config.yaml
n_head: 7
d_mlp: 1216
attn_scale: 0.125
init: "trunc"
init_std_down: 0.00442
beta1: 0.9
weight_decay: 0.15
lr_head: 0.00723
decay_fraction: 0.694
train_tokens: 829900000
dataset: "wikipedia_en"
Each number is 500 + 25 x the weight over its row's rms, rounded and kept within 0 to 999. Layers, rows and columns count from 0. Numbers have three digits each. The size before them is the row's rms in percent of the matrix's.

# gate: layer 3 MLP gate, 1216x448, rms 0.0503, rows 682-702, columns 0-223
# up: layer 3 MLP up, 1216x448, rms 0.0435, rows 682-702, columns 0-223
# down: layer 3 MLP down (transposed), 1216x448, rms 0.0382, rows 682-701, columns 0-223
gate682 093:546489484528478496523529520487490513533533501503479507472504461496506527501471469521500485499482501463510518533468537480540528522497482473515525494477517517555490526471513493474483508494480523493460497501514543500503499513482462493484552482535492552496502497500468523523519446535485517477482477499441465518511513490461495481509505501443484471482550488534499544477488509478463488502492506489464531515487495497486481502479517488459509491560487463519484532538523514467495518521441501534502493511512470496529489517525535516457456477487498526515502489467514516485466472484497505532525515545495520492500535466549540530483493476453524509515490483468516516548515458458457468494511
up682 099:561499526527524476513500524491476519508548516526532510515460532502554485479501515452503549464455547525536547502514497483463576491532430482536484471517492464494512533531450516528470497509533499514535492513514511521490501496479472489521499479491471483497519478528533505505477476502501506536468527512505514474470481542523496484483488487517489491481513517493487537473470488519439481491473526499497539478494580506523507475475482487525523482472513511512512516511501497503500538562537507505515528527495485489514528461492512506516517542505483530509543496482527516479514507491515518468547519512499507502540497483500541495501492517477467514476452497479530465476520488484505447483483
down682 100:496497478506541479506503482496516529490454514499501487509505495504506481493500497542487524451533540496524471496472477511521545565519485488502515513528491503492521524507433480493450446517540473493504503513475463490536503501534508480515477518544507513519484471518510527483527482476539466497465500542525498520494525479506499482510540517491499505493457486464499511544472491507490479514463512510518499491531499499474512480486518488528482517529497539535533505507498485480502536514483457483506526488488493489521520506465545528506508509514506481500522513515511598477528527485499509520524459508472514552477479494459472489506505498486483429504510508483570502487495503500454513499530
gate683 096:492494533532475493472505477512498494473493500485530467487484515475523490530480491452488504500486486500484494487492524552456504524542448517451509553464505500485472466547479513516476487494508505517530473530535489494507490550517489492496501511499484509518512495492502446533553495510484501491539507484509471537486544514487516503487501474497493488492512486484470500461510484498478517491493517511507526538493521491556529473529510524490514483480480473521497483515528510505508505500487470512500522511449486509461498498543458562519552485493492500482474478552492536506496528473492497490500526497477520437522528515541493511470509512516517499470491492540453494492515468501497533503483
up683 101:491518490494524493501471497512495531505536493489512513516516503480493451490522487499493484537515502458484548527503520526411532495495504497493522497492512458536505435527541478534479506529492514497520480550497526473493483475481536516498492525500474443516513477528456485515496534486515537489498527475475488539518512505471549466475501505510506482446475514495506490522511517492472502467511470473513549505499495487498507439502533519510533527484521487502506504544490495482483532450467472504499513486491532516541526513519501504453507480515475499449504476549448492467530510491478494521513497544518469477463502519519508470484511515466490478459529540481490463468523511553515517523480
down683 099:533514491468510491513498492511500507484496470519488537517469524478466502514501493480485535512513491520524517504495448473529541476517537496487495524483508486481531524495474499474502477467503492528490493519474507489441508501521501479506477499447470467544477520483482522461452492494484489528522474491493465476507470512499499538496541501499463499538483484542472500512485544501485519488508471490531484470450488540517467523456460534510541466517507509512534506546470472515510512501470494504508453555467527466518546514482516496442467479495515458471508519483486526506497491513510507523492519567445522493534524493469494517482500507514520510528486486490484492525521554493488495469474
gate684 096:537457484507484484507507484586533519536453486492457541458492481530453495495472520498527483506453480492487511494458475537507475480543499510489485495490543505479518537490478476518518494482497529440487463493501530519490507502472476495493487517533514509500505518477545530489453502501530497505496477490555493488490508531480521509478490515554539480493482512504453506544476489504507517476464517492486510514516496496519500532490557513503519475546495512495535502515537524452542505499492478472465484470513514534504520491445528454479498459476465508477491541454505516513490492496528476483501479518502545465452506542515478534473498489492495520492459522495518515530502519466507529476497
up684 100:493479517532465514483512476510513485507515496551525444510531530517535509477490498493528525501465522497517475484509527465512491489504488473497513511515539500532472479503532516534486516516498548536513487482522457488496493489509507516506533516448491498505481529521489501465497499459497504491483512503494539495492499467510441539486515487459489493447466492532429539525481496495535494506507491549484473528536510467448460533467508519471453512470488500470514516511541505547437542510500459473452486508529482540488511520536506488496518521472478482472498523486520464509504482514461482500520534510522506516512482525534490534491500524538484515479536565461466538489497525503529529466484
down684 100:490475496529470514494496454520511478532494530477507485522512464572475495515493525472510485487459479493492513513519508490562455485519482499487524493529476502491505453516501475515488519445505495518516456567506524479525473477481523506505490463519507513525471484499502497461486535466472480507547473486515502528489485542529483502523502506531488529462499509515484485518470499491519429540518531491479478497497497517490497534528519478494483534517495467481534514472502520503525513492490558481498557474486495535453501462516446471494485515485520513535525484483480466515500506484453488504515537488541498488453472490533472501534500488497485508557490449498514536527521502500511526506516
gate685 099:501502500543484453491510510524531482556501505496451489510484509480514484471508472532497473482487507480491510500532506477498484487502468486447505533533523503503464540495511459561492469532514513530513465472542477516475513508467499499480474516490464483447505487508478490502481500532502535500518459472539517519464492463509475499558507473533502530506504567505473529476546486543498489513534515522554471546485518488492522523513511517535460541473510525497526522516499541516482524503490521518522502496505491495489506509514452568484477551540503487463467510531517485514461514477534504457511470504525529562485529531532512504551528504478537513493495508468517498518480491443470503499477
up685 095:506544508538545502466481486487473498488508539443516486509546476499481477532460541484521499501501500492534473479508545495512513483509541536490492503541495463521525525494504486491497555484460490492503514529481523520506461469503498496544546508519542484513533541510497504469514487480494507510497488523453475524493535484503509527493460531501476507508459495451446456509510528464511509503519539494515466479475504524489524494442503489467500514503493472487473506518527468509524510459540504519469520515519504519511502547550498458520532479468426496537520485480447539501517491493511479515513528519495514467513534491494522454513530503504480526501470535548480474482525521514528505471501
down685 097:512514499487517510514485508499490518535511469459481556518511518514507474518464485522527464514501477514516503492473501510505497493491465529535479496524480511503480494507531486480506512516495505464522466504522493478511462473516479482476526516478500515498518545527544456499478511441479487509514492465503482519488470468525480480506520533487491496519505509486501474484499496488483535526545501531486496522503496490477508503482509484461520506510474501506489478508506551503498512514495505533491564506495517488523508505557507531494437486493476509546469500520474445513472487476431492475521459492478467460486549476490495455500568485488491475541469471518470496550520480498496565477499
gate686 103:519494533463474510518539468498500513474451528491514503513522482555477473470476505522478506512508502514480485478515527524497414471522537544522453423541512515522521482511511510503504509508502504494551508485493486556468504474503505499494522489521520548492486496501489504491511490508537497480540478489475515452474461488529503501495482508533499521523573503531509483484521474505528484516514492521475437531490510526485491454518513494499489448481475496495520490493490525476486500484507509487472494527480527512512545524522457500484513461464515484512477486508510552503519486486524517520512487544476539464527489536516529517502501507519540503486544522492522449536469425530531499486507
up686 093:542501466489501487489497514485501506511512495540520521545494514513437511457530517469496506496517471542508517481530524481506529498510509501440509515544501507466483530448540502541531473482498512520495512551487486458525528520495514541539480482504501464511490477453490522555493511461566479457492517522519462479503512504486487477504512474489498516497511486496501530505521510518521512504471488459548531504514442475512495491487509512512470560446485550527479519473555518480555557539497496515495570535513507464498492529482473479496489496500548487492481510526495468521499453495464525517533463486486490532486496471495476466527516498471505525466491512471544516529515560494479522505498
down686 097:485538480487481492478462497509496473507496490469486496504492526471476519485534456503480498516488513469500466439491511497526503494498547504483506543530488493513459490514531510546511490490457477532537526458530507490507463576474494545524497502457519506471499476473483483505505485496513506483505520528511516547464458510489469498523525511499487543545430556512514489538535451525539492469471526478525510480501493484542508488505487535522508559482545500500437508529537466480531469491480481548531499574478467512484520485491509466488476493527531526516509538491477460507514437526478512471491557503496515501502509510476522515501489516484532502488492502488570492483525510531493515473488
gate687 109:490526487481500494494529472470519490462488561463526478510469550488504519516519451464495474426511501479512474486509513453497455474482500522494485506528471488508537498444522516499487500518474484488474555515548458479499482486490531468477509522508506516482531484488487504503508501554523471516466483490531520510482531513470469486495486495498521487465520511506484508457485482448508519494487499546508514483459567507537461454473431507455523513559508515521462523547529507520546521514480506512515468529537504491504462490488516466485481485472555503506510518501462507487509504503566504521464495527496540530475469515482463479534481473508485503499474507470496468488507503459499477501469
up687 103:504500476515486523479531486516521490484502467549504536543463465541526457497532522501534483487512479481497514510497517493503473509491517470505469487523487515469461536478512505500468527539536522562491555459530505522477479483505550500482474483486530510513534472490488532493462511495503505474555479526520495458521500498471463501515479496493460473523481490468454558538497529531499491534436467497480474544477506495509481517491529482554499481487530522433512489499529528525513472464523499476456475484482438497545523512485527505506483521511485482508533503497500513478531543483516515524506487478488480498484497469454574473484523533514506489453513479482559512497455504494490485497478
down687 102:475521508495501555508575504492452548521512495552499506518468532485513506527550473482474473484510558512492543531486525520510437495508488495488503482506535482486498505476511521487438509478502538513464513490529440485546542516510499484516487529536523478531498480496493492506487503500461521492493518535497507544490504498496459508520490516506480503445506522520482494518470500536494510474476500482480462555525532491513491451516518499479482510506470480486503469529459516495486517496512504488532484498525504533522513504482465499505488518483494527483506482462503529431509485486551463500536507476542487558461501490501535488515510524513492472484485511536488497461508505469477500501535
gate688 092:538524451516555499470540511502514479492494490509485546497496518491524484544477472473507531515476487467530477499522514480533498517523483486499461518542508484517474532509502497519494504461512488487493508525527505468511520499472516563485452535478489516448501514498496500524512478509526494455489502469484493556526464457510495506539520518472471460508502537498503518483553536529480462500505499489516500492535531468489524491504465514447496552498542549507508505474573521483526456504495511493502494484495475492536549526495488499511490464478516538499465522518507513509454492438515547515487505517502485521522515487528474481477492498495519492482488499521479441528511522496519505481467
up688 098:488496499493490543456518501483501478457507526508495452512500543525484435508525489540505537482472551505521473519479464500473564553481500506464488488491536524530529471525523523530490473500498499516510476486500492533470514528458481501501507512476469511478483515477550498482470466430468580466490498477475499499521515488508542527523486502564493503507452474459555482552468485481506528509524508523463486486537488498548492502515512492523505469461494479478495516540483494503483559490486476478505496518474512515462473513481495518474510516505452467504502493549528496460477509450502513482540487510492493505511511522497448473477514541486492491499514496504519511446500491523516509507492
down688 097:505495514517485504499437532492515532487507451500498450485528549516468513492511496539507490521498481492468485474482458518513529524477517522477518489509464529453491531540526516521477524519474507527508501481533526482476461528524503513461481513520526461529493552538515502504519456515509502498517523493507569453477500490523515481520487497493494504521534499484514475541513498549548531509504500476470481510464549528503517492487486518504490526475489484481515524517435493488488452541501529488490481470531457511510483475550499496519493538494543509499487506488484535534539520554509478518490524495512557513483500474543482501550487518512542446515476525494498498507500499496470497515496
gate689 110:496491536468511458477532482538469469499475521476495516507495509502503492508521484515468539523443507478516477510504513528534448530480462513498453511527490480495515519516465544523493536492542581524528505486443511488501478523557514452496544495488453484473513538458544516518556476512489528533502459527445499509481554472444463519492510490496526516494525505478456485498495455488506479500521469527523465488527518540496485498503531514493460523519489506492481536508537499511494529484502487500524492525558575501520497513513493512525531474500488530505551470567520533474503486537517507486489508529484486487496516504480500462502526493476527479537499476441518481470513482504542496480500
up689 099:526508504447478491490503467482477492502502500509536509476491510495532513515537473528484513491516480478500501502484532541513484489456565512542486515468500506503539491524491506483489469494517503512494517472494516505516491473503514538530505476511513469479521487466461498496527527490472486512459503449427481516491573495565485508463526531519539513454505516511505520511500487519544482503506481513456527479512490536456497528506510531497491515508514505507483453467496520517492516491515497478517507511492485487499485502547531533521499485521520484522543526512484499499501486518511563529470485496481530545506468526505514447503499552507498475487550486525481511447531504521530539477510
down689 104:507502502471521505454524567530539484521468553520517489522551490494468466488541512494506524489483524519514480531519502534506455530504477446498488506526507498522521498460482544487456508486466488497508524509507483510470488517500491512493511498486480516495539479530508487511486478548475521474502473533547519477491494523561492470524513501493473470529491522485546474473507487506491457443466480538468521536507483521522478481529489510511454488478477509499478512489472482493501527527551530534524477519504494525525545499498486516509458538476494507520540485494494490490506498482495512507484503524557486489497540447526503517497470534510491477477533497523426488474513477469440492506519
gate690 091:538492484456478575480513493493507484502453511479503462493487514494520527511493531489536541518530548497480462545479523509556468510521521508502506491483486498501496494514542452515508518499496512468520454535476524498523529530500484482479536508532480520474485480501516524538500468451493481482476490468507484489531521503510511527473495489478504495503507525467527512527512474493518546480503486476456480538446468478465489489485498487523560516509479538494488534494509495527486479469456509531506493527480522533523458530464509501483521507496497507491487504472468533488516464499436487519519480467505462460529458508506460511564449505477501460494506536526480462468495508499495486508499
up690 103:441488517450492538499536544492494494470493506477540532546497508498471508520550495457494481496489467456506475456539554484499508458489464514446532539518451480538516497489505494482492496491506516513467482522481500448495494504536506475511502522496474520517503471482528553508546539461518543492483489499460470458529501512473479512465487504539538504479504545510496447503493501475503496469504420488492458526482523497489513476527471537482514495543491513496474499522537497520506523526513447492491506483540503467464488471552483453518464508524508494454474527511445497481521490452495514482501473479528508474526512503510522511475490498500538524472538497488525510499470509528460473496480
down690 096:520511473483516523490482494530487490510521502480475516514489508496503485490465533513524490529508481545504466477505476508520481531554498550503524520521559503492498439440463459470468489496478487542476484498537511520497470515509520533504496447486516486496506491529487502483512503521495477494496504469458493518499499515526498447520519475514545494500502526497539478492498474464483513510484492464470456541428508485475522515453518489492472487515550533484516504505551488528538489472460479493499512507485504481477520514467511528508492507497491497486495465500481494546464478492524498451510505507498491468501498467469502492540519476495537498467455484498446492467525485460497536516519
gate691 099:461514425501512473443513477514506480497535499518528532498526482540543507487492529523500550514502505537511514518503510510486501511521497473495499490521528472485517548470566462535514496521495495513482431475531513507542537506515466503459482520511485514483500474501542551486532490508469468490524461463482506465525488479480494495499470484468467478512515528496476489487474491513484512507527524484520551492479511422507559500517453481528502489556503526505475507488506534495510473494492511528519459490549510469493541495489502522513507528498574499487531486482456478460493528492484469503419470501505499510545503502496524481511530498542501488507519493492477511525496494517464525533523
up691 104:480469499509498535511521505489488483483542483477541555486479502492452528525506512498526500522534536480525518505556497513482497492496523537489484518522491465492535489516485499519501490504537495454473553495497494487481507501480531517518518481469523485521499469489490542479488520523501485509474498548502496518484438506506469554463494526463518451485508507522525513537437504536501533515506440538469501489552461503491521482504488518471471487529501538462470503519535484539542486492509509527491503479515468487468481501497530496538499510500490498488509522508522488521461523532512525544527472505536497522482511501535506534491487504485505480470447515464489478484513487503522499449469
down691 097:466492516513523510512486505473473541498551533454527529514518446461486520515451483504571499508535494501506519516514509496493511473473466529506503486523479509478506476504497520496512447522497477507495505485539509510480537486449502478494516488503536508511488521452512487499511521479483484528476451492486481491469499503534483522532483519478512477483534496522492504505460515543514504477534431506486477485497499529502521510497462484516477492524489517470482527490503563526542470517553500551521509478491497506489526476510495467487492483524553457582479513517491477508509503512486511496478453460512505514475496531458517532476514490501537541517489534543489531541484513516491498534530
gate692 093:480515473455547479510499471476487468519528490502497531507489521533516437554535512469534513547536531458504475479525553508507513536474494563545487491469462494460519492511479526488544482519519472477541474471546509521497502515485510481502456545477478525504515478475542472468511559497554504493480524495539479536469524526510535467497471467460479483512478525528504494505490525503481478537510508538512536502505492533520501498504471534497530509548491482511494496516479504472564482475494533499504518463449494469532490530493492457524467500499478480483471538528525505532488529445500487518528474490519508514492505491524502494525485458515535486492470500503526463518514468486517535484490
up692 101:447513526527479473511529475463517530491493514480510520479508486468491513486515484523468520454558515449480439505469461517505552493505446521514492472513487530495530490424543471523452500485493496506493522504480543492538489471527507495490544508514484472531485518477556550468471502517496454492506500466503503512506504453523465513498494495497521526467533484484495503457508501489500550495555532505520439542513498519501475492537464461499507560481488493468491491488467521517488468483535493518527500493531491480428476488505458491550522519495504531497483467506536525508520466500518474496505512499498514500537488462484502476463534505506489486509512422496470499494480487520479529536503
down692 097:520499497486482485480511491505499507503480527479455482494536465490501457509547446507507515450496470506511501514493550483519533520469469537485490505519509479484562459511509482538522499482516549523483496478515470484506520507493524481499496502506556513471506549512474501506506466512535432462478471488510474516507482516494515521486498470501561507528482481516474506487503488445471495459501499436522507506507469500504515489499465476524522487478400527450500514519479583481495488516485469482485531463507489461489470572460489529509486511526493519514511532489472538529456496538501530437513495491507483529533476457493517484516514486485544541497500475529485533510533487531519482530502
gate693 090:470483514541504502474517501470503463474512470508493495472512515481494435514454517463532543485507489514534495486510540452523506491484455488494532514516523482490467497558483497511476455478497512526485497505501490507451505517499460468492455480482491475490457474467467515518526456443481490458499471506542403520459522481478500499512530475485510551495517514462499512536511478498508485501504504530486521470480515523472512510491497510480490538490507493498487505521533505480512494493491506462531503488463492491479527496504485472513490462491498475529446497443498485475509488511515529477478526511548505493492456471481514474500501511481526516499490512484473519477481489500529458491522
up693 097:491493524517531519512479443507487505497521470481505502531486520481482529522508535493495488524509534568526551514447501508514561494464481484469487543501481489549528554483490549530479503526507538564476469542484472550503479495492505531484483507464506478508501487483494463466489499505452514502460505512517507496520469474495530524504472478500502514470474471509481478494462520539466473512468506489514491451501519501524477525516501518555478473464497522510508494510546486523510517522494488489520486541518494517515486467466444506488532524526534526475505508494510505522499476504501464521478532479521494489496554466493494495466504441528473536503510446512528474505539533518517467457517
down693 093:534478516551496469506476511507473492486513510498479466523491530500466496489561504470462518549519491486510497510491481517531524502491501525502532521499519507522510468476492472514472501524512521474529512498476478535507503519495542530485545524482518511439474523507525501527521502481482468510474483513451495503553467498486518526453492484509495478521482493549502513478513518457507527503522507457504482546476471516482507515455500543494460483522508509466475492482475518518460440482503471469517529572522500476547506472495461523553506547531503516510510503539498490511485456521505556482464563547488450505502540482489467549510463499483521515493525505539499512522453439483495529502510
gate694 097:493460520479514543501494503532554484509488541478474515534498542528490514450489491507483474506455504477535475516508485532507497462511484525456483483484500466494510506545456506479468489497510485489487485465491494502525541502515530515475517505483487505489507505497488487468473487523472540536471488477448532486511507511497462532525486461556499489534513497494526494464500486469464440539468450526497562512531490535491454510538499526498476489506468483515457471518546519528489481450516483510505506503451511535504523495517494524531505505475526501515531517464512496511488494502465516514484469494491540454480489595505480511494541537482504526486546464541478501497486492481483502458461
up694 095:510524515512525508513500495506498492520455510482488512525494520524495473521490509500505505508546498495559493495456493509481492492494489501536500541508522498540469504500483456503458528485530495550451483436509493548530505487515486473499473489512506486508485514511502531499544541495494494504505493477529490473475463520504507504496494496484487461470502484484498553495458479511512497492497505537491508458489502517516477452461491451494515502473526469446537516534528499473487488496503501485499510492483505507488518554513464456516552473537490479502478529484490515525515490495507503520480481489492528494476533486487541504496485518493521494520511484567516530460501525519495481505519
down694 092:483492464516527511524517528492515456474488529496489497473489505486490501515518507498558460496447489534512503515527501432513498515487550515452496490437479503510485521495514513489518515518500487469522489548499480506437512523533559486486508499472556496503514499506522509497486501520503532521513506464521506507535493533493491444488540494486481488494510510520531531496505470488466469480521506461500495507528526468510491513514460514530505496467482525522529486519478492520528523488490487508482475532479481499468494473477488454499491508490490509477455457532527503472524535459473542495492495536494526492497504520493446475521511535450474529467503539457537468516520464517504522468498
gate695 098:502529455507522475502520505492528478526509548450496530523503492494503496498490514474464500492489475486481504532569490447530506492453551476500493487525472540512471471518511514475482495451482506470560498504482465480510507502530485465510460457476503514498483474511521537536489444519519492478500501521508502473433493506512532518508499549562485523500502529531480489501548523511508435458533527513493551488477504477494526491489535519498473488521500520511501494508506497521509527485478464431498499541496495488461524540507510497518513525521501512524494488485466478508504492508544459501470513484496484497519521505538501522504532499508500499501462522475517496450472482509486461488463
up695 103:435458476544480503519523524513475479505494486456519505492461460536504509520488498547489489481506530466528511518550480518477480539504442484444512469549510474525476494473504524510496501515504480492523457485469527488486500553497504450509480536473507532459485513454514481494490463497505527483488492546498453522497511478514501508451542516494491508442512459462492485497478537512501517488510532461543516491478526488552481495502544523511522499500515486533558488513509504496496467477487546507465485482494537462506514521528583515480525484515492508538536504518470522483476461507481516498519517514516528478471492535510514497448491475471477514454507466486482524496505468504506454463464
down695 103:479522503519502498462466487533491483477490485470474475500504467493540511526497503540512498467488469488504464528498511520493482502545492511504485497546494521521468511478495545487516492457490499494503482435487487522525522527498504493496459486486516508500503474470488510529554495514515482487491500518502452465478500456465513504510539479500493503481551506455546514473511521501488502507491508542512526502508460537503517516475528488561462490510473504490526507496486514483505541492460527504463511495494459496523451532439530461476513543476480492467475472458485508478498492495472515499463476482561465521472495503493504479487469498524497535504523529471527511531531485538514508528508
gate696 104:503505502506458483505519490521487483513475505439479528497490457530501500471491520510454506495498555509523470505478499465535536495494468502485486524464565488482551484538478520532488468550481501502522528519515512516471539475483486509444495516502505456511502492435527488493506537466528483498466472515518462533466481499462515492529529492494480540481518534513531506496519496526469532470527536520501538495501515538479462511526453509536513502518500529517504532516518542521533498516473512556517494510495490463483495476518516489515507506488531494550516540504469495548492512488563513491495494534501479527518524510519461528452513483488536483487518495467442486500538414505440499467514
up696 099:511548512493500491515567515487488493468506540480531491491526508534481480482484529519510474465549445507480474535492494512483523503488450521486508470485514457515495492453465465460513469564513547544492515502531463519479517514475495506515461518516484520469501492474468489494471509477479504510510487474452463510532507495494521531534479491490489499443509488556512540454477464516505421540513513493477522507544497509489471522516537507503503475498493498533488496501541512512456515531447468518509501522510500562500484458502492525500540477535460473451440488498513499502533496466502496514522499512478518543513502452467525451500506514491535487532463516503488516507501486477500483465473
down696 101:509508493565485460526527493511457488534474498481499545550493462517492497510504538455493470482454521466504488505514505498496496497507513507507556458510528504471544527537480512488454478539480462531523512497506521529465481455469533515518461473481507531459499539537488517537481561503520491492499509504455498524498496492544490474538486520518496540484502512496509500471494521467549536458494489517468463521506500509454510488554513538489478495492462490522486469513468540494511532476530507490493538519482511520548515484499476521513463513459489489468500542521523474507482512496500501470516512524544519553504515450509482516514481503492493507496530513471468457496501521483469503553510
gate697 093:497526478497511490520528479519535499497555488458486522448496491519502501461496499484529483512487465521509539496529527492503524501498488501482480495551504502554487530508502472490523503490485524497505552519483527506492504537510468554535507488445498479473499523518522532538503493472478511479509504462476483536495433529494517521481491513496473492517513537538504500531518551539478487533473529515480537479494534490505538488560526557534501536465508492509485512519517484557530526482475493540487508522482469467499484505462506507512480523527490550539574527517516460505507460507484486519549477513502500548512492500543483505509538466519506471492502473488517460510526546506509524452457
up697 098:562426537524462509515459488477485520491524532512472476499491543509527483527520523535470518492512542462475487473497452490473544538495465493560499525510561503485512479471498502516486506500556474489532457494454491512480515463511498506464519494496534464485488503458509530493475526492567525550517490535492529536493504514529474485502513511543511484491484515524534483464472459468431517466499493475521492470508499517556484528480463485494522454483480476510521517509515524497494547503484500519493457491522535535482467512478471512468507450487536532478485519521542487481475500557503481531515484534500474474506487443501504477475474524513511481512525518507476457474467476498515460507495
down697 098:452539477462516442506468548487486513478491520506493464485546473501491512521543515515463486516468508511478526467488513496521511519495508545497499464481497508474543475466501480494506545469503451503503504464525487538503514514545485470478509469530496502504482483505485445496510503524565499495534492487502536489510483513510510534502493513509525489515535505536495481528537505517516525500488533474469464465513459486529503472493492498503488494466474533571482511507500514490525471498492497476516495495541466505528481492539461467497461496542480476509535488480538511519495538545489483477497528531544533504478499473501509493466506486485510477498533510562492483508475509516504525473542
gate698 096:502596536469527515461551477482508514552449499476535518492486521510514506464513521449482591487497481533469521516521515475517455497510506442485476535497534525487496468465487473536489474481464499552507489486492435493507500509504530496484489466475502498496466494468496536517489561476486549509478475486535469494502495540413495468519481522501519492475509553482494532476528474493517514496496488568517492458514536515485462501490521465504449514465490515536498547511535560526502538512476496517505496542512493514489496499482490496501508513499544481492499489447511525490471495530480515548501478513519484482521507478490517551463488514484475461496495463483495487506502521457514495533535
up698 099:535511474514521470499472498475458505542519505495529535481528494490498518462470457527485511454515482482461493508502486506464506526523539509497482496508505500506514473501523474506505508527550487512498502548530538471499466519516544480504550508508465442515494460535485504510534525505498517487496529524527474549499441466535552517532484538472510467478507467532484530476510505490466503498515568518466480539503505516444503526530505486487486539482489469485514515502499473490499522476480507505516531546501435529503479496498474526496417517494508500490472473512507510500483479461507537492495529471472543500507503526544472527492489468512477506490522479519549499466488506511476458528520
down698 099:500478529571484539482492496508487528563553485491531511489520475525481515482523431514517485503495516483490523505492518481484507499467496479499471506522527451553497476505491548499485522484540541495508458511468494479495466521491463499467509493482477503491508548488521505481481494507513521539441538480493523543526514486487470445504530474517497493462507466506499472460474512480492511524504538525484507512520509482522504475523485480471511500469578498526486483508491448487482502514479507485487495452489501531500483489516468501488496508521473530521530468509524542490527536514520509505496512481469518538515507513480497481475517490499527499506469494535544501477477482510444548450532
gate699 102:495491509509508516555527497508515474456496509499459460499465476487492508517514499536506509516521548502473543495484510538499522445540526523506525498490510495506519514501514518523448512486472486489530502500493532512500490501483490532467480533479492507489488494524458498524481465495477455501493477539528471519496473492505506533511517479475514501492517495480455487500483486526481484511504484474545518555544475488493516576469513497532473555492476491497512473528533479494517498497507501466562515512525465493511490485537519548500514483555535508480506486517494534507560464470518511494516510527500522560527539491458530501485511526508528507506467536514472499542473500476475476490499
up699 099:531484485465527517540482482500496500487482479501452471530527525513488492506509553523508504459479508492495523498488503519480513494500516487500479514532509526544465538456468540460509480494511515492479484497495454526531544510523493519487496464475492517493512503473483466472515494497467554508473524523494478543533480465497456481516498479495467477489526515503487528549525501506506486534465538506496460462518474495500501529562489551524491525556506488479507520527472489531506484544491515479513475538474465471549533516465503506474502487518531491520470497461557506513515443483500470483513525496477512515454537503519536483475528464475512491567549480476457485512495534502528446484484
down699 098:541492514500530499524522465532490538505473476509487486466543500507531491515551465532490509507496490513457504493505510517445501552520480553481517519525527500505522524474500479487545497486521446526503511473512476505457483490525480486481448528480504459547452527467459512524499481507518505443554494534518472534479515497431457531462444468522476543535452493477481481508490495478506513491476519520521511457476512525485537518481473490552456460450537509509478470487493488554519461517543544503523511471477425504503534522457488456521518507472454447490525490552502496507482504473471480524491500520495495527521495494531481518466484506487497477480530517497482494515512491488523493513489
gate700 094:489474527496480537532517474480481483451494453467482497526462522526533540508500499487518498545528493474538518513495530505503507472507549572458501494511472496485484536472515527457462513524501499507521502480456538464469548519511518488504518515501524486513525538487477514515515474556505524525497476508478513483528506508529551477511471487538536525461534502516485464471485517471498482483513497514476503504501468491468517530529475502462535491517481489547511497534526496520518487492451523499489488497511524476500480515449490518579533524522541498514536497500521500475511540483515469489541486457522534460541486496494516479472543451519531483491490476499477445518517452474483470527520
up700 101:519468569469497514505485489518511470480508506515504498504482482535501490479491480501541515511479539560510519494493526471525464519471491482497456503515510553496488480522525517483522498475501507498458503512507481514542514473468523531539506495473512492544537511523505520455486485490477516477488512496488498501477425512512474490526528552436480488503451491469498526530510485472484493537526491513504505505482528538500520494468457494458480502493508529515506505479444512528503503443529512480501525494485474521528485467501528476457514484516475515539516549444547487483464474479492482479512485503511485488471522529452494511516504561492459464485507522467514492477538486488509473530484
down700 098:509510505524539517495532499524502486463475494518457498467541491468503516501500486506544573462536511495486512445491518508477496496505511505500485476528487483516477510529509516523492513504520480451471535475492502506494521503513454511509471501451576495476505508458495499512552503521504502515533465511523488462519487514445527501517562497454491511470474495531520497448501513513513489487452489495499485479497472508495476523496458467494463510518480542475486525470508467467524501452530518564484552489496483514516509526476464507478504523485542481493488499537490459487475523506479512470466528486467522535480520511519483486508485493485488508505519462514501495503507487541553512507485
gate701 099:530527517485537510450478493479513479541476504458452513485486454503532507465487493519482501470518507503476465515548519498503495517464527462523497472493505514499448499509491496529431499481481507526516468516505549490482490550499514532487472522484528493527503474489479497475448482443464441484470500477509478528512485486489512524531478478485521502486482495482515502496487477505466503523478485489524497482499477521498490498541505469477475516496478487508517503526529529469528478508496525554492502487500491496440489542438508488431535518578518490540505547495462470505526492493480501533515483510503501517507496486466456506481545501516484456484549474470496508436512508490475529487505
up701 099:490502484516510492481485513526524515453519511503500516497489494518494527498475476502507501520471485499457463475471499457484489448537460497496525533509511446509515506514503536510502464531500520481495478529542515544493522479521468477495482484563513448490500476503483492498530500502523511516473491508538537476479478496493464481490452530494490531516532507486513462525537559522471518528460509444453510497476515487525551497546515506459490546511480516498486516497496492477488494535507502492528534517481493523512497545532539494544512523466480493552511526489498534439484453498507484499509499486529471478485515454519476487465522473543493496505488477474532487521488500468505475484496
down701 099:538478528481496514496524528478482476527528472479496466474486506482502501473496463519555538529507477498534486474512530489472519556479498439503495495495491465488518521503521474487510517508499510471514493512504512507499492498497481524510504519504485474527484522545469504508523539476467467472506482482495492463430465472560487529461511504515461515491492532521526510542493483482482465485476504518500524518505492487503456451488465542512487497544455507500514544516497485530527456436509518507516531504523496465498526515479556518482525517542515483452495477456537466470496436465494495529516479534454523541498519491473471532502542543478530475504529497501459499491493488455552480526509
gate702 105:474496506521509501501498500452481514501511505496513511446519508538513508533534468479554540502535463504506499507477504476549487483484470548439478502503528514480514515516516479514480510521477483502514456434533530488507522462512504524526498541442483482479529524483442515466495489504493508534520466480490483480507507490487476492510529512508476476504512568541501493502512513512442501515525559488501495493521500523514489510481496458520465487497497521486538510556513511461514502502489496500528510477526554485477509497507511510550528513473519470524503554462464533499508503486578496495483500526517477479514508474538536483454526498519524512468510441457502501467507548505500514519523
up702 103:525516489500499521558487515529498553495472495502505509483465501523467529468496488481491531541489500520448496505459468432442464479491467471480531503495537464539526483485482488530511505491487505488479474466495556534481596544502485474518490499493547493521531473539565489509536471444492464500492501454484493477530504500478483515503537514502461476455476514556507530458516495459502515476503473520499472489472543547473478507438458517499523485498477470531530457536537504486550506523518469529475492508526487462465523471477496541485491547522488523495530467486494483514503510505482504506518492509519467521488513465528532531486486484512527522495497494512535479498517518524499445506526